Weights of a small transformer language model.
Architecture: LayerNorm before each block, rotary positions, biases, untied embeddings, attention and MLP in parallel.
Each number is 500 + 25 x the weight over its row's rms, rounded and kept within 0 to 999. Layers, rows and columns count from 0. Numbers have three digits each. The size before them is the row's rms in percent of the matrix's.

# down: layer 17 MLP down (transposed), 768x256, rms 0.0698, rows 378-424, columns 0-63
# up: layer 17 MLP up, 768x256, rms 0.0685, rows 379-424, columns 0-63
down378 108:526493556466488503513564512479516490546467516505520492518513498512500510527468478497516468524533520476520507506457468547482487490518487496499515538510497438498507496478560477510444523504468507
up379 104:492500490485475519531503514515527476556510514505515527499502483525516459488494511499519488482556546531522500518516517504470480509468492552473514505474501464519537516525434492526475519518505504
down379 110:524485498520521544486480511482476542479484492561494489474551518497470515509524492503489504486490483516461518477438465480489505534497512473484555497523502478492521458481516498510484472514487503
up380 101:489490498546494494513566520497505510499520518472508525538486507476471491461519501506512519530497534526490491525446493510542476535491488470488516534518487489519522524497471494529482495506519469
down380 104:551498483462472499507413511513454481485467472503507498470484512509450533530476432528517408488532492473515505528470527526488491470463504473492503513556473524491546488503496532483476497503524483
up381 099:512497518472513526509480478515485501513516500520518549518531451462485531469512505527497488513528496522496482520476533498539445463470538484477478486513468527507470522477514510491499492515488518
down381 105:492470464451532551480543495487516506493530511492504503447545550433504514508487489515490506492508547520462520430549528526509528468548505476521540535491477456472482482489517461475509500474500500
up382 090:528468511547503492515520515527463509504493498510495530509509517524559505494464513505506506499500497489499482496473513518514536503492490490525536518500492518489518518509468491491529519510557520
down382 087:530474491468447521500461482463527491551465494524486494504481509508479528517493483545492504545521552523488530486583533470466482471493515499515476491482514488485471516480476544454500505473526515
up383 101:470470515514521509483511501507496518538535521496536491524500463499473522536547477544497536483504503494487498520448492514461514504480514498518458488482549513522443526462483548538524513437500540
down383 111:521506486517459504485515514509495464502504480504515496496503509498504495528505520481484439525551505499483547512496490501458467486493491492504510524472473507501500520493429497515510521494534504
up384 095:479519469525502483491473503493464480556524537518506492528505438493489505449504503546524519529485549480456487491492512521513498433522469513503498508467524497499503506503469504517473490510536490
down384 092:532494508485478502523527483545522517501444505512481528479491516502517508489483452479499474488518513518488470516503513486541509497493489552466517527481480486516543326492491462535457475517519523
up385 102:500494478523530513493525502543499510481488525516482507511511469534498511524481506536443481540521484524485490513464514501483501485512493501463485481531517483475485538496501528505462470457493488
down385 102:490477536478499489515481501500518512520484502484493489474498537458500487519430511495553453504510454472488492517523471503507500546504467500522510505518489489492536493506527532490500479459484531
up386 104:505506481509479439521524463542479547476491549494513493535526501478500546470492512497520497476450505513552504505499472566497493518497466458469519489466482514560454515506506514504486491489526495
down386 113:529486480513528502516475512451507543485484467529529517546538526468480471503475516487494545497497539487498513499491527497508512479473497550498529526511524478495511549492496489484526479506471532
up387 089:485498511510501534503534485467482538535501499507503509492507522505468474514465508511544483471548497496443517509517510503476534521522460501535507495499488504494487503515439526532517464538492505
down387 090:504520493505500493488467496521511482498500451508471513515499478478493519496518494516478484523473506531535466518479466509548538464509544512440540510531493493499516517457515504504498520469494498
up388 100:501527505454488480506502477463471497522511490517497520498508484489493453509532447522512499518475488518488519502529541525516502474447502526535458477490510490519508540504489531537432485509485475
down388 104:467487473493479532508542499522522491523516455466499514505470490521505508501512501487451561529498521486523541496486501503501480483536527517527455503514509503445509513542494489494516485508499495
up389 096:479486504465537503490542471490475491503470502465492506550492472462487494484508504506494526467470482476571497488489496516489463510495442497501512509532500523462484510508483491509527490503487479
down389 093:563509456501461479518518502493524541513485465500533553472534482508465531470508521501565508476489495521495498461561478502472524455514478512500494473502547479469463517496476505491503489525492479
up390 099:517495455500491549501474475524471492497521525480534503520515525516492521518491522486521468482526495505486460542513488494494514520493500517523516497498539476448513495478518483491458491516505484
down390 101:493555495539464493502486487486523497462498491474495518459480495479553488493493483487515485487512516511481502468487479507559457520511499524501496478471515498475514463511478471538539516518485482
up391 089:511495517522434479523551516472482522517502557505529516535435494469571486463470486518512560478540489517510523548510490464508501470478441492479543496450510512476501511481485483474475510500519461
down391 088:483572494486503515435481518493527505511524522503447512507496505533525543466478540446483476501483520527489473519499524510523483475464502490518501502511511488534515485489470548496509507520500512
up392 096:511464499545522484519485525512498509509515545502502504544481489506501512506481525459489460491525495499486501528517515490508473473469435508450499515495519474483489515535476523520507504499478517
down392 096:513509464503574496498534490491490556534506453476490480498492547535469479481492511512490497426500526454485499537515487499506511498509481508508482524497529496509506533505496524506443523495483506
up393 103:537509533507503546494434509472495478519526495508487511511507523473471506488514485449517540502466492468479490499453492466510472503518479526495508515483493544484470531520476479483491500453488500
down393 107:470466492510441486505549508517500482561507505482454521524452517487496489532471479532504511485514485514515478530498481489512530497495503466467495436541490503494575549513534520505562501519504528
up394 092:529524503519468512537487494503529537494512540464484480477504492492537514509508488496520517485532487508482453499532484532454474518489512483452552503507485510516500493494497522540490454496523536
down394 094:468528489470447462543487537565538472518485512476445508478489500503503475489460500562479497566501502491487494470487510548520494518513510460539497542502510512438489448520479516490508484489500515
up395 099:541507485482494537493551464491484549509496503507516501538501474504503475499494448468531517518492497518520496483478538504542523501492499544480484465515508525493495524532506509525540469481476520
down395 101:495486474505475478487489520481466517483489530508491539504545450519552522492488462531495482527524475474485498490484497492496527507485522492506502493500468482496492501486544516505498477522521511
up396 095:482485477514507517512483456498517507528531542459495512481512513510498482479476483477511562515500462524499471507490500494493541522495497548548472505506513480512475537516436471470508459487522517
down396 096:510501509508493484485492553497455501504509507521516471524523489515558500509506503504530555499464478525512469519475469459470467504545515515476496553514498498501518530471494472495478502481519450
up397 106:479527502519503476485556467513482497509526538508515492514421484456497527488493487529498500514479477499495501474518466455500476514494479496449507478481507462435496556477486520521487461528507516
down397 109:498501490537509509500519505467552531474486533503511487506503522494514506509517499429472561488476484498504519529477480460514536497488491515506466538507496488535490493496482458493496521495505461
up398 100:503476509460483493499550503532519539500528470483452492541522465529500477480492486546518473503468498498489468521496488527535482491505527495461497489473537504504479525536512487498540486480501462
down398 100:531495517515540498548511476438490517508511495510495546506424545480490493486500476502540502501492481540508481454496492530488497472501497526499461481480487490467534508484542465538497495523509490
up399 101:489538502460475528525509464496506489499489536530488475523492477449466482471483515507517520511489457526471506475500494458468480498483488503487484477477494484475492503518475536525487484487521508
down399 107:561537503508504452504557490524527468519503509498518526460470523534504465505511518507497452533493533500488485534487502496506477502487477470508568464513484458514513442504500473496509520455532504
up400 103:481451481501512476469509476473517535543495492499534542523505474449506533448483478545535525473508513523520526487478508524566448460490509527497507460469498501458545511457495520502526463503526488
down400 111:471500503472475526486487495507499476510536531542465487520500501474456538507478528518458501523536508525521503492485522477503548487476474463524517531525491479513494440521505474482479497483506479
up401 083:498518495539492481492532476463491459529504471488510485481518488500507512474486431454544502511503501512440516521510529473496546526517486446479467527558511492508471533464492490503499450478530511
down401 079:507488495442499505525514500489471422525480474480492498533525509514502517496505527495485518484465539526496479518515502499484488542440485509512507456420470535470538502521515493478498488501511494
up402 101:494534479481488520487559494532478465537532504545509504565446495487557500494539537551506497538492536493512485486507540485502457504510489475507529520501534480477508507484478538514531470485463536
down402 107:513541463471491517542499474457513518511481430551466541523494518517506488467470481461478505497529535479489479524517450482487514450520494527522490488492475511556541542525466449560463538502492504
up403 102:465506525488451493518514479521472535527513458519474496488494518533489505472552512496516514490510491514507458486487489475473501527431502490488511475515525454475511533515505493474496489447485460
down403 108:494474472522488513468547503522515484511494462477527488525511525511504476504462519496554489510489514515523546502489504512481451519456522486468517500507492494549489500497485489504550523510528555
up404 105:490491516489512464509472486442505508551503519517488489496485493481525512447515543499513471550480469516500526488501465477528555503501478540514497489494492508497509534495490481495491499496537515
down404 102:495500488521454538501535480510484493474494489535487506496490499480490460550448508538472514476542527511485493513521554485502475471517482508503500496502495469494521519525521546493535500482509483
up405 098:506519483526504521510507502498506507511497500490481504528484488487534517520480459501515534511489483492518478478466505510551527482494505494478494494458538446479504520484478470537508495443555521
down405 097:494510531518518513488482459486500468484528499505552519515472496504548516486517493507499477502494502507478466516521475502480484483520518506539480514517468495470500422522515484502508508485508461
up406 095:478479493536490517542505497483502504514502514503468518495458499510518525491476468539537490523482494502495538515502500521544429479504497496489508502504503522447519533506500498478459542503496520
down406 099:500481530479450501512489467462490504506505505456533534521455503450501505512500542506510468490495481485483513497509487485521460507518492500500476457473492520502566496510519476475528477470494508
up407 095:457466502487530470539493472478484486534499502543488497472521508515531493485505472526483489490525515509570481526502477528505508515505526504511469539481527469450475522471440494509479504505523542
down407 095:497511482527470532490468488510484508483493450503497507493506521524514458490511492524515488525497527481514490492474532497474497474484544494502496458487502513475477509507469524480442535494522518
up408 099:474519497474546519495497523468520516507517487530492545501532484469496520516493519479499489517481491481497516499485508460524508504507506477468479526474469498489518545527468535489468489492472513
down408 098:485476468495458480475484471489484520510503505513491483510501489518472548478490480495527523502502552445491481470484479485533487516479473486481526460488505474512490488533553513509500502504519553
up409 094:514541556461455509495462431483503490523499498508467514503490506530534495508481445504534499499529483495516471521502451467523508491495476502451536489504513446457515516496525495506504472505516516
down409 093:526494488496489490545540478451511460486505471471500458476506529509491459468524527531493505523510521497458545508453515466455477520482502477514487518474534515532526424482452524464510500475493523
up410 101:506544469447464490537508525512508521515528541521492549485490454491518530484501488500535522458438483545522475532478561465519483497520515490509470519495481462500516513452530519520508471518524553
down410 109:523503505479483542473526521513506486492546475494534520543520516494488491503496494502489515544521542487498525498531500492525478499533532522474532503498521480474425507533459509482565490528517529
up411 092:525465530501493511502512458455512508499504525485504491518507459539504474437529498511499503531498443512463496505519479505496468466515498496492519525499544520465515507517469520534517496468506525
down411 088:495530482508515496507533522550512531496507478503487506496478553482522520488460541492514498527508544482498505468517503470491520490552535499494509480478486462492460347487492529483507532479487530
up412 099:487487516456498521489504459481502486508493530494516489534528500429484504521527486527508500534500548553526471490474511516521523487471497475532479522475504536519520515480540529481491524513485535
down412 098:526477486477533506526491453517482504520475468576533479551506490497483496492506512490487542477506508440493517499510478471514547486471483500512524531526482508556450508519488486493492487491465494
up413 097:488517536503507488515517495500514505505542489527488533537489483461520531485516512540510498551464475514483499477485526469573518480498511484488492529501470517495499525486474491490486510477486499
down413 099:508425466456500511470504499515489499520488515514517478507510502484511522528520496525555482507531482482452513549499470500511479467480585530482513505499491550442493499504493505504534502491494495
up414 093:513420538465516462490490488515487511519529530479465488505487478475528540515518507447487530505476526517455505487480499547507445505514473493487499478502489524503516513467478462512515482490472491
down414 092:472554475483485547477537472458507500455495500505462526470539519503471457529515482545484493533512467559512521495526478513506502488510515505490505506477464448498536519522504493495501518508529513
up415 102:539473490561519482504483474523536524499547501504509532523541496461535553470509472485526477512535509555498555526472512495525536494482482486495507472482535505486547511495476450502473467524496478
down415 104:522503509459497489507508538478514495481447483470563515517527506515493488533524469511515483500478509492470478485465500512464521512541477476467503452523514491546509449484541505541472529508428515
up416 091:538531507494447510537534501507505498548474572515453517443454491498554531477471478503503493488487506495538488520538519506519505480535472515480477493483547491488494522454493527474521510504483483
down416 089:522497457480499488516493502518503480502510453518519527521518489524493504499506572482537487479461491479478475495546457495465490486503491494483537476543483523472467509531484516490513466496518527
up417 107:527460496531531488489560473493446484503513511499518519515511475467536537471543476488512501494502488523538511478530530488461444495464494488519487512472494535493521501523476529512465459477523547
down417 107:516465490541457504526496497510552517486505522525502481515469514491502491522454436497515564531499500501512492494509450454524499493479478480516507467521513408520547484509544451498459481535523548
up418 094:497512465509497506490501453519458476507506543510531505494499514491493532457528501492512506496498560524508530525521488531464509501469432476494476488500521482515534512522463462507531442529495540
down418 103:547496489474504477463515511502486513571551474485526513475465501507512534515507485497509518475515472495505511509496519516535424446518472485513489474516505501472503568490478533499538494519512533
up419 106:530464495472475527533490494524506547479514518538480525538491504516484511517514477490493488524510498498510507544435468505537489486487494484512507530453462531542557511550468481533501471529511498
down419 108:517505491470496494515495511493527502485493466495468516526450464539511466522475476518493440495523503490494464492507510484532510502495482480505508477515479523496496511512510500485524508464496463
up420 103:528534533476503514480510498483470476537472541562497506513490483473554506441438497498510476501494490499518465480488486532507496504494462486475493480529545507488530513477468509521528492467476463
down420 106:449522491478557494499492498521509502518495500523475531529475524496472477524522528482510533542515535490506510482509495451496510520486470501501493542509523505458477482489515487494472448481554460
up421 098:477553510474494446494499477502511477472484508511464502518487495523493552526506476519473466493502478509517498503498525513521527485498511450455470565546540464482523534530514505534467459481511492
down421 097:480476519487504502488513492496539470479524502483514501499477501480481478513476518490546558507504514504483484495471486498474548489501475524511511490475524501493475425459528480545544497480477501
up422 096:484475471491486509535534491499486521493524513486505490421504454463502513484538481521497508484437500485546467493502468509557476499495499523519532493507514493495519499469506469535514497515502482
down422 096:518510462514497517499455511485505504563450506470552523505530478507494504495504541474518496558504485553504503537515525522460489496455453543483505498506457440530496463470511504495529483538499447
up423 091:545524483529477475537562457511500529508494502528485535526490470484469479499526487507463514527447470490483544491531526508510489477511495491466493544541480483481504510499512497474496524503484511
down423 090:512527482501511525475482487462490476492483545461539487520431501504457505475507519514481498489570550534548505524480522465488506446521525521529477493471499506532482444516497517531462523562516526
up424 097:498493511489493493533486512488490507484484542476541481476502525520497506464500519511525554481479470479507474555464467500472488490480539515526481528534503524476492525475521504502490506512533515
down424 104:525484509542527461505496514513468484506557464513507541490530505526505537509505496490467405469531486566504519518523480526524488435503513500477484505473529517463445518513481500457519504505493517